config.yaml
num_attention_heads: 3
norm_place: "pre"
positions: "alibi"
tie_word_embeddings: true
init_std_qkv: 0.0741
init_std_up: 0.0741
learning_rate: 0.00333
lr_mult_down: 2.0
warmup_steps: 200
Each number is 128 + 24 x the weight over the matrix's rms, rounded and kept within 0 to 255. Layers, rows and columns count from 0. Numbers have three digits each.

# v: layer 11 attention value, 96x64, rms 0.116, rows 84-95, columns 32-63
# o: layer 11 attention output (transposed), 96x64, rms 0.0774, rows 84-95, columns 32-63
# up: layer 11 MLP up, 256x64, rms 0.141, rows 0-167, columns 32-63
# down: layer 11 MLP down (transposed), 256x64, rms 0.124, rows 0-167, columns 32-63
v84:150101143126153157138112210162127104101163120117180113105074106146137127099140089157152079095140
o84:147149132077080119127128126129139106138164099156138142117099091148175090144086101143162128109134
v85:123162156106067115157152113131154134091111129132190128103123126165126071161163144105086076148133
o85:094120162148130106111126124110125117111087146142164146135139130126178136138129129168119076159161
v86:143121169111136127144128147087124108093141112132091148129121103134131168136146159094108127147156
o86:135182105116131133100118138104144137079099125158125098086144122151138126164133164092091146140110
v87:105177111118138097122117118143104113119144136105113124095148124076170139132156063107138148143100
o87:109092125134155136140118135151112129108099120135125187074124165093123125129130150093124153139140
v88:159137132131143126138166123075124109106152108156131106153154120114120086086138148155130089120149
o88:119110124139116104083145164140167167141129099146141099105117145122133160123134117142114129114122
v89:146160136140156090111121097144156083110146126065108126119128128131166129109153120150109107160101
o89:163139168153152086099083102156115135122109197116130179117153120118108160139129105163145137091106
v90:128080101125132184144116173127135117123150165096083133118101113099110160109157132154102103143097
o90:124158149075108150143123133155123126153142171103104165115152113147100157116141131161132154110136
v91:151087168178126127137112169135212152128136162102139132117104115090161160125115091141153144104082
o91:126130139135112131118153126152175114159137116128112186134062115144109112123189116143169140097105
v92:136135116122123098138143137157145084111141167132161136146121075145095102118173133135128179096108
o92:131149139133125162092194122056117114110119152140079130083139115115120116088144133176134169149094
v93:147136116131199085129130143157097123116124132144139155122132122163106160120098156113158076091132
o93:133130136119065102113150135134126117161135091120132136127101138135109144122119147143092125109120
v94:145095098100148101133169162109178133089181130128126127104153109095158091096123159142122119121081
o94:118115093191125139095125134177145093148164120121090168123116146129120121125102129144135123131136
v95:120170139135124125104103134097128119143193133166077123126158133064137120153140175126099117105154
o95:161118118107144129102136134126156129131125140052127136142155137086153081125153132132142142115119
up0:131112097183124140132112114135108132169055134101129112172148136162115183126128096126113140131125
down0:130163102141095141113173079104171119133130148160150084195120139091128136143086170123120122116129
up1:133121135110144140130117110164072155146111123080101165123132145147144113087137128110135154154139
down1:148110154084107087126114110135154146121152130159155153140122108127157134162115097153149097103105
up2:142169151149148121101143140143121132145161145091098177135162151119142136144106137131092136120087
down2:124128150136136134150123050146133120122123125175136149147101102140127113127097125144133123153176
up3:144132148156116130148135098142148111113138106088167132110191157122170102150140113143131157150108
down3:145133102114119088157111171121149139133178135135112130131107132135119113158112112082162145104084
up4:135123121153133149207112097128114098115121159130134139158109101157138170125139136185108157116063
down4:160060080144150136076112116130139076157154151109169123148111106115110107149120120123162127132104
up5:048153101110135140103082135199082107114132128112141122138139135160123124146155135110092135105134
down5:156194106107142137161121093097106129133149120152162094142073110163137143115162163136102176115107
up6:119122122151128113163135118126150133174165130153133118163107146144097145131137144160111167158116
down6:152126098107103108110173159145142102172116140086140131116194148155099108118141115140122148113130
up7:131135161123117177135124169149146140151144117093083151126158109131136153143120150121147144160142
down7:115106137129174124148142111131141060129136157133162168147128162101102138121125128143092123099136
up8:082144134150137145173096168130087119124123115105153138126097116131150142139165142143117124122137
down8:152142140153134196097107096165128142136146129137125121142127154119123107130080160101128121104142
up9:104162151156106158102112153176154190131126147105158085111127163148145168161161132135103074141132
down9:143088073113122108097120137097140111129112132089146036126152111122133159141091172143054150110137
up10:156132112156110134160165146144100126130100145130152126123139132182118135142159131116170129141137
down10:133123119158098112143153109164117138141178143119135087133119147117088144120131131137094159160140
up11:100146096133097104137132130080131100155127125128169131096142120124122127102121158127092084128118
down11:134142173098137114179120132145110133101098169125104148121143123135106121148151139157116120118135
up12:113165167096117130122138117107123093117131152133151129141122126090134200155121148155113121120129
down12:129119125140119092104140154130152123135126112110081157153154145137091144151155109136143128124113
up13:112110132172102175079128137138109118104167086080124195113135149167148148073138120139102081131123
down13:148104105174102100150156183122107091103161091076095171122129169148196144149180112127157108114126
up14:123102145144120107156145139146114161135105092159094126084127128091184143098137119139123116117094
down14:138143099139112119114127142115150146122123130146144154110117163111175071076081122151084100131098
up15:134151148130161117158139155075149169141132131142105156119169113119147164121159121150140155132134
down15:159146122122090171112161133111131132114128139147130141131120131092120136146083117120139094097133
up16:085150140143105116123127123114152122133143146109136073114119163157135103163090165129131116119163
down16:119115110087156140140110154136139127162100127136165179136108107115131126115097152156128101115138
up17:154124151105101153119109108142156184134169115090158152108148133129130192110159121124183133190117
down17:098121131191155119133148136136085072122069124141123130136107109148160095112132163123080165086112
up18:146127099138119121111105132174148155107120123169093130139120143111139128113152147129130095168154
down18:153147111126133133142116152111118123141142163132148127126143098104145131131154128129137146107146
up19:134123136146160150127134157112158120096111144099138108112136096129129120096110148185130108121116
down19:146087140154134120093119124164144116125131159108128144110146107130153177086152136088127141127141
up20:115071111123153125123094114134113146150127131135156112105145116196132123156161176119122154148114
down20:082139150114100159129143120147102139143150132127110148153119119072162119122110095154137108122169
up21:134136176151081158133175110138109210130146108187116167161136094131166161155146162151127136139113
down21:160107152120139149172133129110161149136164145117118131161099109101077109099106167165149105073163
up22:088141117123117132077114126121149130146109133131145122136105120111136156154137128099165114082133
down22:127169117139112148102137151147092143136133117097162112158137106165124144134124145139152123116147
up23:163107120159124139094102135118131147143102137122168107130146125127113136126123161146101128142147
down23:114099148089164111130119128131143119093121127132145160133125107103123126116139126155121110130148
up24:158162136112111101143106144113127126144124126134149144194140140106098143120115149154120128159116
down24:097129139141154145087113089126130142111142145116123120090172147159138107130169110078178158115145
up25:086141140118095111135117115179116139161118163164130099153122114175133163115120133130129149144086
down25:125114116078166174151142103110117107135151111119151115124113122108115119134128128119143110120138
up26:115137198157147163121112138125122117152161131145105177110150106122118146168145181138096155154126
down26:112103098135141081112135125133126158146116137114151092124171160113122142088089098109149130122134
up27:133126150184088109105128134171097142112158138107159139096155122121147168122098142129135143177161
down27:134089102133150118124127163104102097137137182086122124108122150127080134139156124161097135119101
up28:148135179109144154165133149138105127112097133108177128111124172111112138127153142159086155139098
down28:091162068116110120056155108139153138140165123137108131130159140127162103138137122094130135153153
up29:183113148150110160111112133160122138142135138173126114117146135113141120107139143144146080181183
down29:094127130141131130130134160125130093121153096084105152144139138081101153146162138057144135122141
up30:112178120111140095108143117150098153184145110147112091090149170129153121137132107130126119118085
down30:095122127166140125109083138168110137099134162180097152100147138124205132141077121151151128152111
up31:127119129126113110129122151124133159133098097109136121162129135145100122094120139168127140139113
down31:138126104127139133136086144133121130108167108115154149102114134117110090112095137082153138150134
up32:153112154139156096138122115118139150142157156118154152148142107175141118094131116122150132150108
down32:095109110136089160065144156154124120118122078108159138147127059153110113154109160163131163146129
up33:126174110165137062143097136159113151141097137132121155144168124158147141179127122139142140131157
down33:141095123109101131126145150151152151143151100133114120133087102126132139175128105110077122130174
up34:127117151111109104119128139114120121161123095100123156098113136144088189165152169093107122092142
down34:139164075185168097143149108148121110088146135091111147148143161126127084130127131145181122130132
up35:125117114159121182146121125138100131146181153118145114138115120139161143127121101122130120166109
down35:104096116141094175151164107105113167114148095167120125092149152112156155151121095096079113161111
up36:119152126132121121121139126127115171128131141124132130120149129162137114102133157118125130143118
down36:081073129102149150157107128141126123108092138124154133134117111129115142148172116142111130136148
up37:139143126139096101114121091082083104110129161119151148112102107099138126155164102112160093123120
down37:091179108128114102114113132141167096121136067134110108142153128187128076084118073138142150153146
up38:134118165151115146130177101122103122153113112142135108133129123126128133100110165114154103101107
down38:102113103163114125157104139161152112112138150116100138150141149128138129148137134150133155115121
up39:103110135119136159091122152126092096107131120124139161108124067144142130119126130118141111104157
down39:159117134128093134079157142105155117123112144148121084133197092119153135158162121127160107161150
up40:135182120118125132082146122127105136110119173122142125112095118143198136132154126142137134129115
down40:155092148082108091118135151148115163182115112112139148168138125129136091135166074128163133118150
up41:111178148077120097129179148167067167130107110160118101136119128109143118101159114156121086152125
down41:143128097148124113121141135105117122118129110082159120132125097141088173157130123113137150144119
up42:114090128152134127127165141095137162145117111143126125156125163118107152140147149129118123119151
down42:128110084152131127189135072120164139119117157093147145154103147084134103132110106142139120133129
up43:113095146135116075113166106165076096154090150083145111100167124134172132135149149130138128070118
down43:126161133127125127095198097135154162125157152110138150100124114098140102132158106164158151118177
up44:139115148119143165177142140142106121167102145119161139141131134156101146153146096134143105128116
down44:136140122122094125143163129151149143119131143117133136136134138152117103142136116125161147124128
up45:099103130120114096175143149118132111150142160117122107117107137155179106127139136148145113135150
down45:134196141135103132145153092153176119129165135120124130095145138109157153147073129137096122125124
up46:144118137130091107118136139104108131136100139126161117133143121147098092132131165161108139116115
down46:089128143097158153122073109132110143121127157115143130124071149131119130132130159103125140116131
up47:160155113104125181153173138114130193168104128149117121140119118153139134160134154156087118137125
down47:120139097134135116136151091150070134112106148136151116116090094125108096109124104133120160139174
up48:154113121132127162145096152082080126154166117150092106118100114145114125152142125162152114148129
down48:116093149092150127102112132142101139120180163115143141139151175095119121080159097126111119099153
up49:111111117105123151144100110152115137104148098152184095105122135134127099072088161144152118099139
down49:164151128146173150123079132148106109150100137120138102152125188160099112144117131138149079133101
up50:091161141092141071116053138103103116139120138124163096105153135145106103143116182125115145143098
down50:093134136112117147142182139131139158105139196095135161128126113126160124121175087142116153138124
up51:136092120125125115153117179119099135135093123137148158094118111122060116109106168168114116116085
down51:105171089131121129168109136140163121162145103149154153143078124102073109149086126110142132100142
up52:072143128143162121133108115095136094151132118119110115103162112125113135106157123157084136121142
down52:173062124159130118091123132134106121147156086162085124095149095146114157149154134113153121130111
up53:146148111101155118160157102176124184106154142139164139114107136165144153123108135158117135135111
down53:103088119106090171103164190108138086109106135154133140109099124144158115154151121131166119144089
up54:152112171166100123125137113156113165166164155145123103116136109160143120141125150082138162090120
down54:109080100170149136174123146135143150132087119101126093114115121158083119098155130107107108159165
up55:111172134114163157161138117161138110140097101163151142165129112161120149142145144143136130168151
down55:148110126092107120148157125085101150121123141125123117116113136151156129095091098104156124098110
up56:137138148159110098090137147112132130134113129121136144141102157117127122118158124164114125134114
down56:107127125116116145167134098115129136147185119126141143143131086146108117150101120105161127120117
up57:116113182194089122177135132144155150144098151134120155113129128140123145154156169128132135155161
down57:149137136148145128154105166080089110135145140110104122162166124119151107142109104125151145147092
up58:101152197137056150093122129145093127138123143104128132130066127149111104139100140135103107135114
down58:129103099135111135143107105147177108114139104141136133150111158150233098156174143124138107123126
up59:116061185126102162123108083162159144171124130136146178111122154110124131118126155114111097120112
down59:086118116113155113171135123125154134207146099116118156152111140152146119138110123131125076124091
up60:139156109153119130136097120136123113130082123138137138142149163109180152160102112157117156099084
down60:129127135093158122113108123132167121142151139129118124133143131148083135122088129121124137130126
up61:132140165145127068122131150121155177145098090080075145115147149180125135150093140147097149130078
down61:133128092119134171101124152119104145127121102151162134105141078168082134145156167120140093103154
up62:121157116152140146108135180135151098157126084112150148102116138155157141175144140145126143141148
down62:134147110132162129121142133131137137102175146133095124127125136084158157131170141154107134117122
up63:175099132117109157099129137154136140152149190128144127089148130118136126088108156181176088195099
down63:098159125107190123104158132109104109093151115105109129128130114137183104092107140115131143154144
up64:116118139120111129099103125125118147166111141124094144105140113113115107110074136092128157151127
down64:140125137159109119167149126134114095103073180127147125140183169093100124156157100164103121093113
up65:128137157136161112126118134102103181128108137120126110135122094172117130145174161139130106096141
down65:138088135134115123090118106123116145134141160103179168151122102125098096129116156136133108104108
up66:120143137145135118103195142092104148165135142127162151125165160144127151127124173146165133134125
down66:096132140138112160125116169163140116109135109158120083100084118092112148155123157110114153150120
up67:155129111159128115090135132128131151133127148108141152072094145136179132144067138116102100129149
down67:157144147124118120133126125137148150158077124104107123132116138139093103128168091163165097147109
up68:096126148160123136115113138084089102112130122132142096108154094173141126123129077129090138143111
down68:096137136140144146124100101130108142119097139159135166132101122090082111143119173116162131109102
up69:141114119157106177072140145113111164125125153162131099110140169140131145149153155174108105127150
down69:100106166072112146165130144106121121095131131187167151137156163112130122152086133160145082092133
up70:126126148136134096165144133137153150117125096129166126113144131126146111141133130124124134102145
down70:123133120135097160124115132128140133121083112119144155106116161148143144085149134127129167133140
up71:121130151131085156091139155122063136113131121143148099184170147172131100122107152159147158158139
down71:142134110141112110079118126124180128144103143108126159114142127086158152140133122112130113086158
up72:117140121121142095159109108124109102064118114093188123115160140138144174120181131106135116159137
down72:094102139168100119124157135136132119173140117091149108147066110069154105102132128128117104110139
up73:137115139149112149148139168132168134140121099110150167132147130112134070125165186133106121155100
down73:174095147112154131132135169165111150126121133152127101123072119149141152142097084111163115122110
up74:113129135186117167132125159125121140133155127111147137115143073127126174135154157114172166154136
down74:141124079102167172102144123095132097128115079086132095133109108150111123171120115164151155140121
up75:159123157117093132120156103139115134096119106095169106105169140130125125095112131130112151157107
down75:075084110099139144148113143131138139142129193149108132168098131100142108136166123149155139100155
up76:120120151131110136142081162131128161133128172155136117097111128103141126140125126112143145194168
down76:108111124131130100166138139099124128103108143156179118123132128142081112072141088124118125141100
up77:178094136120119129129144137159142175137175175073097156142100126133152173124109107167094110143059
down77:169104133147109210167180149153124109083137129092072150149079086148138113157144139096092126193092
up78:118105143132137126124110123169168146156184131145110146112117107167144128157105164149124097133138
down78:127080119131158108133141154101141158146088079149108113105157131156151151089159149111121197142104
up79:126150133158098184133103116147136147130143150115146127140150188183179128145153152097126132124103
down79:112152138154076129126165134139134162106145119136094076081136139151204143118095167108100137101153
up80:176133151122156141126110170123111175122176163130128163126094135163120161123125117144168140128128
down80:137157121125086141119135112144121111115104151118136138086169115087091117139135120135120104137103
up81:142158096126158109144127121108173148119104118099135101100112109158144152119174125093094100106061
down81:123145095132158116098104116082124133134092188131090129123164122138169154120136145104161141138136
up82:181083118140148142164097133106148114155191132135162100148164147162099147162127131159097102121101
down82:129142100157119153119122112106187134147124120149144159166079143128085112099142102093082131128127
up83:152135116140129102104162161161123150081152100129147176134129149113149147094132121113130111059087
down83:117157144095128123131074153068108095167097108114135076172135153111108094127123161161130079124140
up84:123110136096112081144101153137124162124104134129147082152147171153121096150142138136145125100098
down84:150123129156135154105168128121111124111148143111119153128161137131117168119099120120157154136134
up85:120131154149131164147128067180143106129138130104152137151122086151147153128110089125139117175142
down85:143122150123137139150070091111125145130119128101136129171123128107128098119138122166131142118121
up86:121146138142102124124134097092111107124152140129137131116096137134163142112127109135101123138132
down86:164090148116161161123150106112127116118133110150108160107125105115157166166189146133151098115116
up87:173127083154114116171107129107129147200130142170124129170100096096160131103084149134119137116134
down87:133142062134117140127095173071116112149112131155137125126121104066090146095139099147135132122165
up88:147131139120135131149116131159101120153122181143168158107159108164145193115153128154066124101126
down88:165084126113123133170142114146154150105140111066149168136159155108088078141129151117122156176087
up89:110155117087162139135102146115097134128147120072093144150112146134131120132140123128165111103117
down89:102145127129100131113153089162094133128114150145143110123119126125162129129146127154124097137184
up90:125139157113077137138128164138136118188183089134120138131135146124129154164111134126136129152154
down90:112082105136119103111127130115142143149128150158131121096158097105115130097128132122125161136161
up91:119157146174120128137163163105073125099129168167129113127113090120174126073117119144110122111118
down91:120165092176079102101141158080119139107129150129100074093153161130141113077094147136123147125152
up92:114092140131135134107115143150105142103134136137135134158127073132148104137141181146133106151156
down92:124131163144147080114123123103178088107128125135097113100146069120134128120152154150140134130120
up93:168095162139156142131131163150113135177158133147150136139125125093157125118099143139130151140078
down93:109132158117163119125109099156168110171145120119118104116144089148160089143132115192121125134150
up94:093123137170105129119134173148120157140103147143157158071156127120110136161100167165126125153156
down94:150118132107134116147097131148117116138196083182152138167170129145118147109153124061116159120124
up95:139153127169131176143112104166154179145159124082099173136138110138162137146176129122111132117126
down95:117127052152104121135098120110171135097101176111148136123137115154130168081123116167129125131140
up96:140146113124098173147109129161098131108121129078113121090157137154113106134154173139125136093089
down96:120125130124137098128182147146119130147129112106149132119104156117151119085126116103093141129171
up97:121140177114091138084129137098124152151160152109143098118157167156128084135144088166100150128117
down97:104124122117142145143098138092133097158150109123147115111154150106079149140091138161122121112109
up98:083156166113105128129148121111118139127121126143096141131119111125140173107134170145102138170101
down98:130118113102140145148104132136121107122135131116146157182149132158074077125116125146151129104124
up99:119174120179136143149093127128107134184163141110101149130120136110153153148143128141184142120169
down99:092147098119107161125160151101113101089106123115096158178132147110165125121133138141125106111111
up100:129089083095143160096138112107099135135143073118134102104151103130158133108155142158119098089081
down100:116134141128152105123108117122123135115121140157111089170096143122127108124131182138109190129115
up101:141180174137052116115130163150118133158073106126129131112128125145130131134099169091175141138165
down101:112127092130157144125119084125144148166131151134123164109143103124126177118146082157092103130167
up102:104110056113125134159136155112115144134136143142162119147075062119104133090121119144105101136116
down102:146173112126154164135147149151082105102107144132095146092164127147083130139201158142128100111136
up103:113157130149081110106114136100098137149139117113084164164162116160143130104133129106152117140128
down103:129167124125158119117137110118135107119124126097115118122141162146133130159148166124132162142187
up104:112111132071158162161148168134121128154157108121140102189144162181134152175127159111141096130135
down104:123118132127127125128131165145091121135100145116113083134141147121105152153142144108106118114106
up105:163175129104103095108144157144103152123111127152139150122179119125153130114158073120136174109116
down105:103107122156148154095148118121136088151133105081141111103109125148065152131122162136106074182158
up106:128165101164175116097134160109120131116114101096140117104134124142158143120137137152124154108142
down106:132121145173149119133165136140145162127100145111100130141106136127184134099151135138120087176139
up107:153167144115102108138142170140111123151103151161124096158087120092146135137141187138122094135132
down107:170145089152111137144122105100110123086147124119130157089139165155172146121107122131124136088127
up108:120146115099137143124141129145138105157126170150095112105133127084151157115137120119164159163111
down108:101121106120080105143114128155136126081157124137151124134122083158122119172157133136117146112134
up109:148158139113115157139163167160124147128132071080169167164089114115131166127151188111102119107118
down109:149118135165095117136109090117176151143098121146077147110140151098112120129152062139190139115139
up110:153123147181163168134111118141213145142135095128144164140133159134145143166137175152126186128093
down110:086142154182116105119135158128126140139113140167136118143171163108195146111103084126125095097142
up111:138120097106141115088107128106116155139144137170186103146110133162128175139072118110101133087137
down111:132145137183137130101107117119162121099136125129145136102119166130082151120107122130156182153163
up112:119101141123112100115132104142107104109143122122123118162106127132146135126143100160128100105128
down112:139151107119089117100113126097129134105118122132172151119106115111140137134133137109075165133171
up113:136107149140111115136121140135146114121138106133125174112124163152159133110156131097161132139116
down113:161128164113138107137130121116122170136102144132119120142168107080091127145116128100114143144153
up114:138144137149139171143099145134145108151090153119131128126152138151173178102171138167194146142167
down114:179114143115121108110155120139122162118162160137083073082120109148134133156106068144103140124104
up115:133122085087053112123112139078097152114153125084157154101148106115147110107128133156104165113096
down115:129121158111126153134101117140156151141101152140164116135151140092061154111117139085129175160127
up116:103157114058097144111105112150111159145122147121158108155118097142129127112114141103117137131111
down116:123079167135130119154148119126106109103124093156113144097129161135104111127129151145131134124137
up117:134140144181123132099128140157145118168125093133124110114191125131130106187157169137127136145120
down117:094067133137146115153138165114120117156121133138119142176166141121121118126137122120112137113139
up118:143113178123147134090173157165107157129135111103112129163133055169111154153163134155098163125138
down118:140123143111137127117113098164130131132106096126112175138113097134126101141137076094160137145131
up119:098107157183111179137140106103158131146149110133127139170147108139151138127120150144158111103127
down119:110147142115145158161135107164131158098107091128102123115088159140129100132128110111115132163127
up120:158136172145091122133165083149141141109153123107108154175150113152126166148152163105114152189142
down120:158147127117129109135137156113128122163122138157121135145120139138104162105135134097124081109099
up121:169148162138158147170119171118119128162133167134145149131134128170141115139122119135154173130142
down121:120127150104129118129137129129131169153172114133137089138128107139181131108184095145123131096120
up122:125113132135114130143112137143130126115109148062113087125150121092121182131151130108143082131085
down122:135136092140146096108143107150107113116119130135131153097116105151115126116167164126118143177106
up123:112139135134103095149135178130124141121152199146102145097123068110183144125152134123079153103119
down123:147121154125162125142133126106139117086125094105139149151131153113131122149098088126133110204112
up124:131133138134108129144167127135114150115128155132128137150136143102172109110137096133100116120097
down124:141120137125120120120127105104140121147114146097130135117125103099120144107122141155124119130135
up125:133121130107099153124123135160143116114161138144201164147086104187096150159135181133145119155136
down125:114100176113146144127126129112083106135126154161129144136152171120174128158077120108126130181129
up126:138172141135099121135156074152136116146159179104147142134147139077216113152149114119137122076142
down126:091100142082114068118106131101123190080190144127138138153180122148156138090147114083151138140092
up127:120124139142104122085121150155122119164099180093114137100099100168163123138135171123101138141140
down127:149135123120124155132084145124101162071137082106113150098133096107130143091129100112178100090112
up128:157152164139176129122151117171122115133123121154145130129108140165125130149130149117125075131126
down128:093072111121135098127132156079166132131118150140125089112135160135134148137161134133149134110131
up129:092130128142122070154105061150136115143089151110136131127114122134158158137106132145116109130132
down129:145117092139117140136131123145090138177075143148121127124103119129104113140156090135075138081103
up130:098182131141140115124109143092111128112130094156114117098144151150178100126131107131145042099154
down130:148159153110155142111150096095112130068148063083106120137198095183081127110102172105138123127119
up131:148124113146125123114128104112121139139133109165105154107163098167134118135175140122145135186116
down131:116101102149129119110139134118140119116105127165132108116146127052166146146089121149064160106142
up132:164168145156100117131138125141167105131104130097135150173118144111141118144106158136150108144099
down132:090152128067131168113080132068131112152129115150125131129138103180126110142151137136150101111167
up133:152152181178135133112113119088153110156139114172159107131107117117159117119142137123126138104080
down133:128147184151118141092112141148141076128120175135162106155110077114131141128124119123148131115129
up134:150102168101154193127103118128117156163108153115137129152171113143147147127129117097140146156149
down134:126122128132123096115154127133130145133107140101109091136184094133138158147139103120097152121081
up135:079138125106123147125138125124115140152108101117097133107175146125133125115155157137162136112100
down135:135123121093175142114135131157129085147154153115159140120100126106136148154086088123158131143138
up136:161171123097116139106113139134097131109131159118131146138171147146151153066147054147120123170147
down136:174152081122144189081103085151167130160136077130111123156122076136136143152104139136125098131125
up137:100118157143116120126115142162114178167132113135126084134150156110150149116114110137113095118123
down137:131164167115129121097175129125155167108146154138088101140139118101144105143126113186163103145159
up138:151104117127129131166076152137131151152158088105101116117143151139092136120109129183113125121102
down138:131132181136106159117110156129132119145107137131092142115135137140054128147103118159173114084158
up139:139114152150117176156142149183139157151156092153113153130138115155132148096177137166079125183095
down139:105157125121176095105096136084116095131108163142181113119124137109115131181116148125146119099148
up140:106138103148155099118101164089149127148121104111111132104176133173141143146113131124112094136130
down140:114152102185109143158143164134134134136133148115158122131161140175099103113172116109150092161130
up141:186097120146139124120124153176091127107116133096140097134094114180120125161173122174140092141130
down141:109126126091136102101119088113105099168159128114143145104125164122170104119136104149114154120123
up142:107102125155150105148134128097124135133146122109140145152129136138119125120140155137097128128112
down142:112146141097098120116110083102118140123093131122135091136125126101148107141140154096164119155131
up143:127166165129142141120105129136121131122130144133158116130123126162154111103098132121087116087140
down143:122102147120126074140122148094139138110118156118129148129150154141140125149110112150131102104137
up144:109127147157140170122158118126119157140205173161120140169139168122152139149110155193134114139146
down144:131086102132102174118093131136127132131101125129113128139129102120122109121161124135088158138149
up145:121154144109159123133133126122117147125126145090080082134114128109112117158107141128108070160148
down145:139091112142139177107171093105134131127106127156110125124169098116103114094190146130159130147096
up146:147093167110146138099127097163126116129092135113131106134066183131193136128175133135163120135086
down146:123111143132129126099149120118150139103155121178095111087150107151121110112151134092132091133125
up147:121146143098082139129139125100099166142160108156138142121126140115165147136118140087135093107142
down147:140115133106109137161149111112091124138174079135072111205139110154171127117130097126111141117115
up148:125146128101117146099157153139097153110134116106162120090148129155145096104132125141124126124095
down148:139135144127125139148130117132179129119121135098113132119161129099115130123149127128143128138163
up149:143139146149132180124125109132120138076148160089122104178105119147137134053154135123143093134122
down149:114131140153127111133124145133142130130057144124117157104142168128068136156107159123152097168149
up150:160147137090135125154121137155123108154149124123160156142107126135162123134168135153099125125112
down150:113138069098143092157103140145126138127172148146154120133174121095151146093094122109123156140176
up151:157110141186141130167135144083087134133165142100079150152137139148152137126085149145118120156093
down151:124155118169153138125168149147108087116184101107118136106104124156164141137136147121140172157131
up152:112088140121142162131128127148122120131166184109143093112133121145110111133169107147150089176094
down152:141131143139072123100135157099115145118130106139103114155108120111156133071093151126084109131138
up153:152211130170108101132148169144124152119159127128135091101113134157143127174101131138129133140138
down153:152099114076105136133131158134162114116111149094138140088094124165164133120118120173073102106110
up154:112150125132151141157156134138127169181183140127122190140106145131143140129149162118137144115101
down154:146150140123149111140124096178138123137138164135132159109142162140145124088156113101086138141078
up155:118138143125157130118127110150101123140165102121134119110154143105148137147116140096101110159132
down155:097102110132123137096124131123145156107111139156167094117143139136111099124124156098067121147150
up156:106126141156169131119159123108137111114124122121152109134150119109139163140104157139125113165119
down156:152145119140115134195133093102116144132127138144098153129104106135138098168151123148182139098109
up157:106138131108124118140134137138148110117116132104126134137110085107149110131174143154078107129133
down157:137114112153123126125129104144103114156121093165166133118143153156135146129115143089159106143156
up158:111161119114071081155111160115130091097135132118114127143100098126115158134144149130123138116143
down158:093180148150126115161136159148107096139159142154096090113134172124077092133122130143115158144104
up159:130123127122113155159113133111098121123171134132111161083098114163173153108138141139110147140117
down159:116088161125111130153146075159128124146146127108140126163141119131156134105100105132120114122112
up160:111109110113135109147134168136112129133142154118089154136154125104124109093153134142127095159129
down160:144148144107115174145123085151126146096115136134157131148120078142100165152165106127113132109159
up161:106143166128140104153140166144138117131142138092174113128159091133107153142138188135147136132128
down161:148164114156143102138131143102130162089156098175091129083129118124110147129138093131123121135149
up162:135133116127131162136153089107112179159115137116121133113148149141144138114126145099140156135119
down162:125158159127107121144158140171158087124116138131156131128099112153108131128126181144129097181137
up163:143166158122121103145157139152112100146113127097088136117126155115141145129129118150100089130188
down163:128163114108129133163100138138121092171124121153107112103138117100086100081129143130121139134167
up164:112105113126132139167096189120120128160123138109119144132144103119120159105108134107129155117087
down164:101110125163105160105117161132122121115121137139135140114151143121202107137086139129141127170124
up165:139118122133119145130099116145135155109127136156145132130088134152152151085119132161113118132131
down165:137114138113153132112129119092128117163151099121144134121151107166100138137108115074156146140126
up166:106130099122098150131159150153106086122164136105125116105118134150140158132126122144111121114130
down166:090144136133143114160098123103109157125108134141117140190137204130098128141119141099132135140146
up167:096147193152123169135078141129153115158123083144122108103116184126145160139131126177153160132121
down167:099097097131099150108118174130116151093117139149119093086074110109156094138132124126115142142120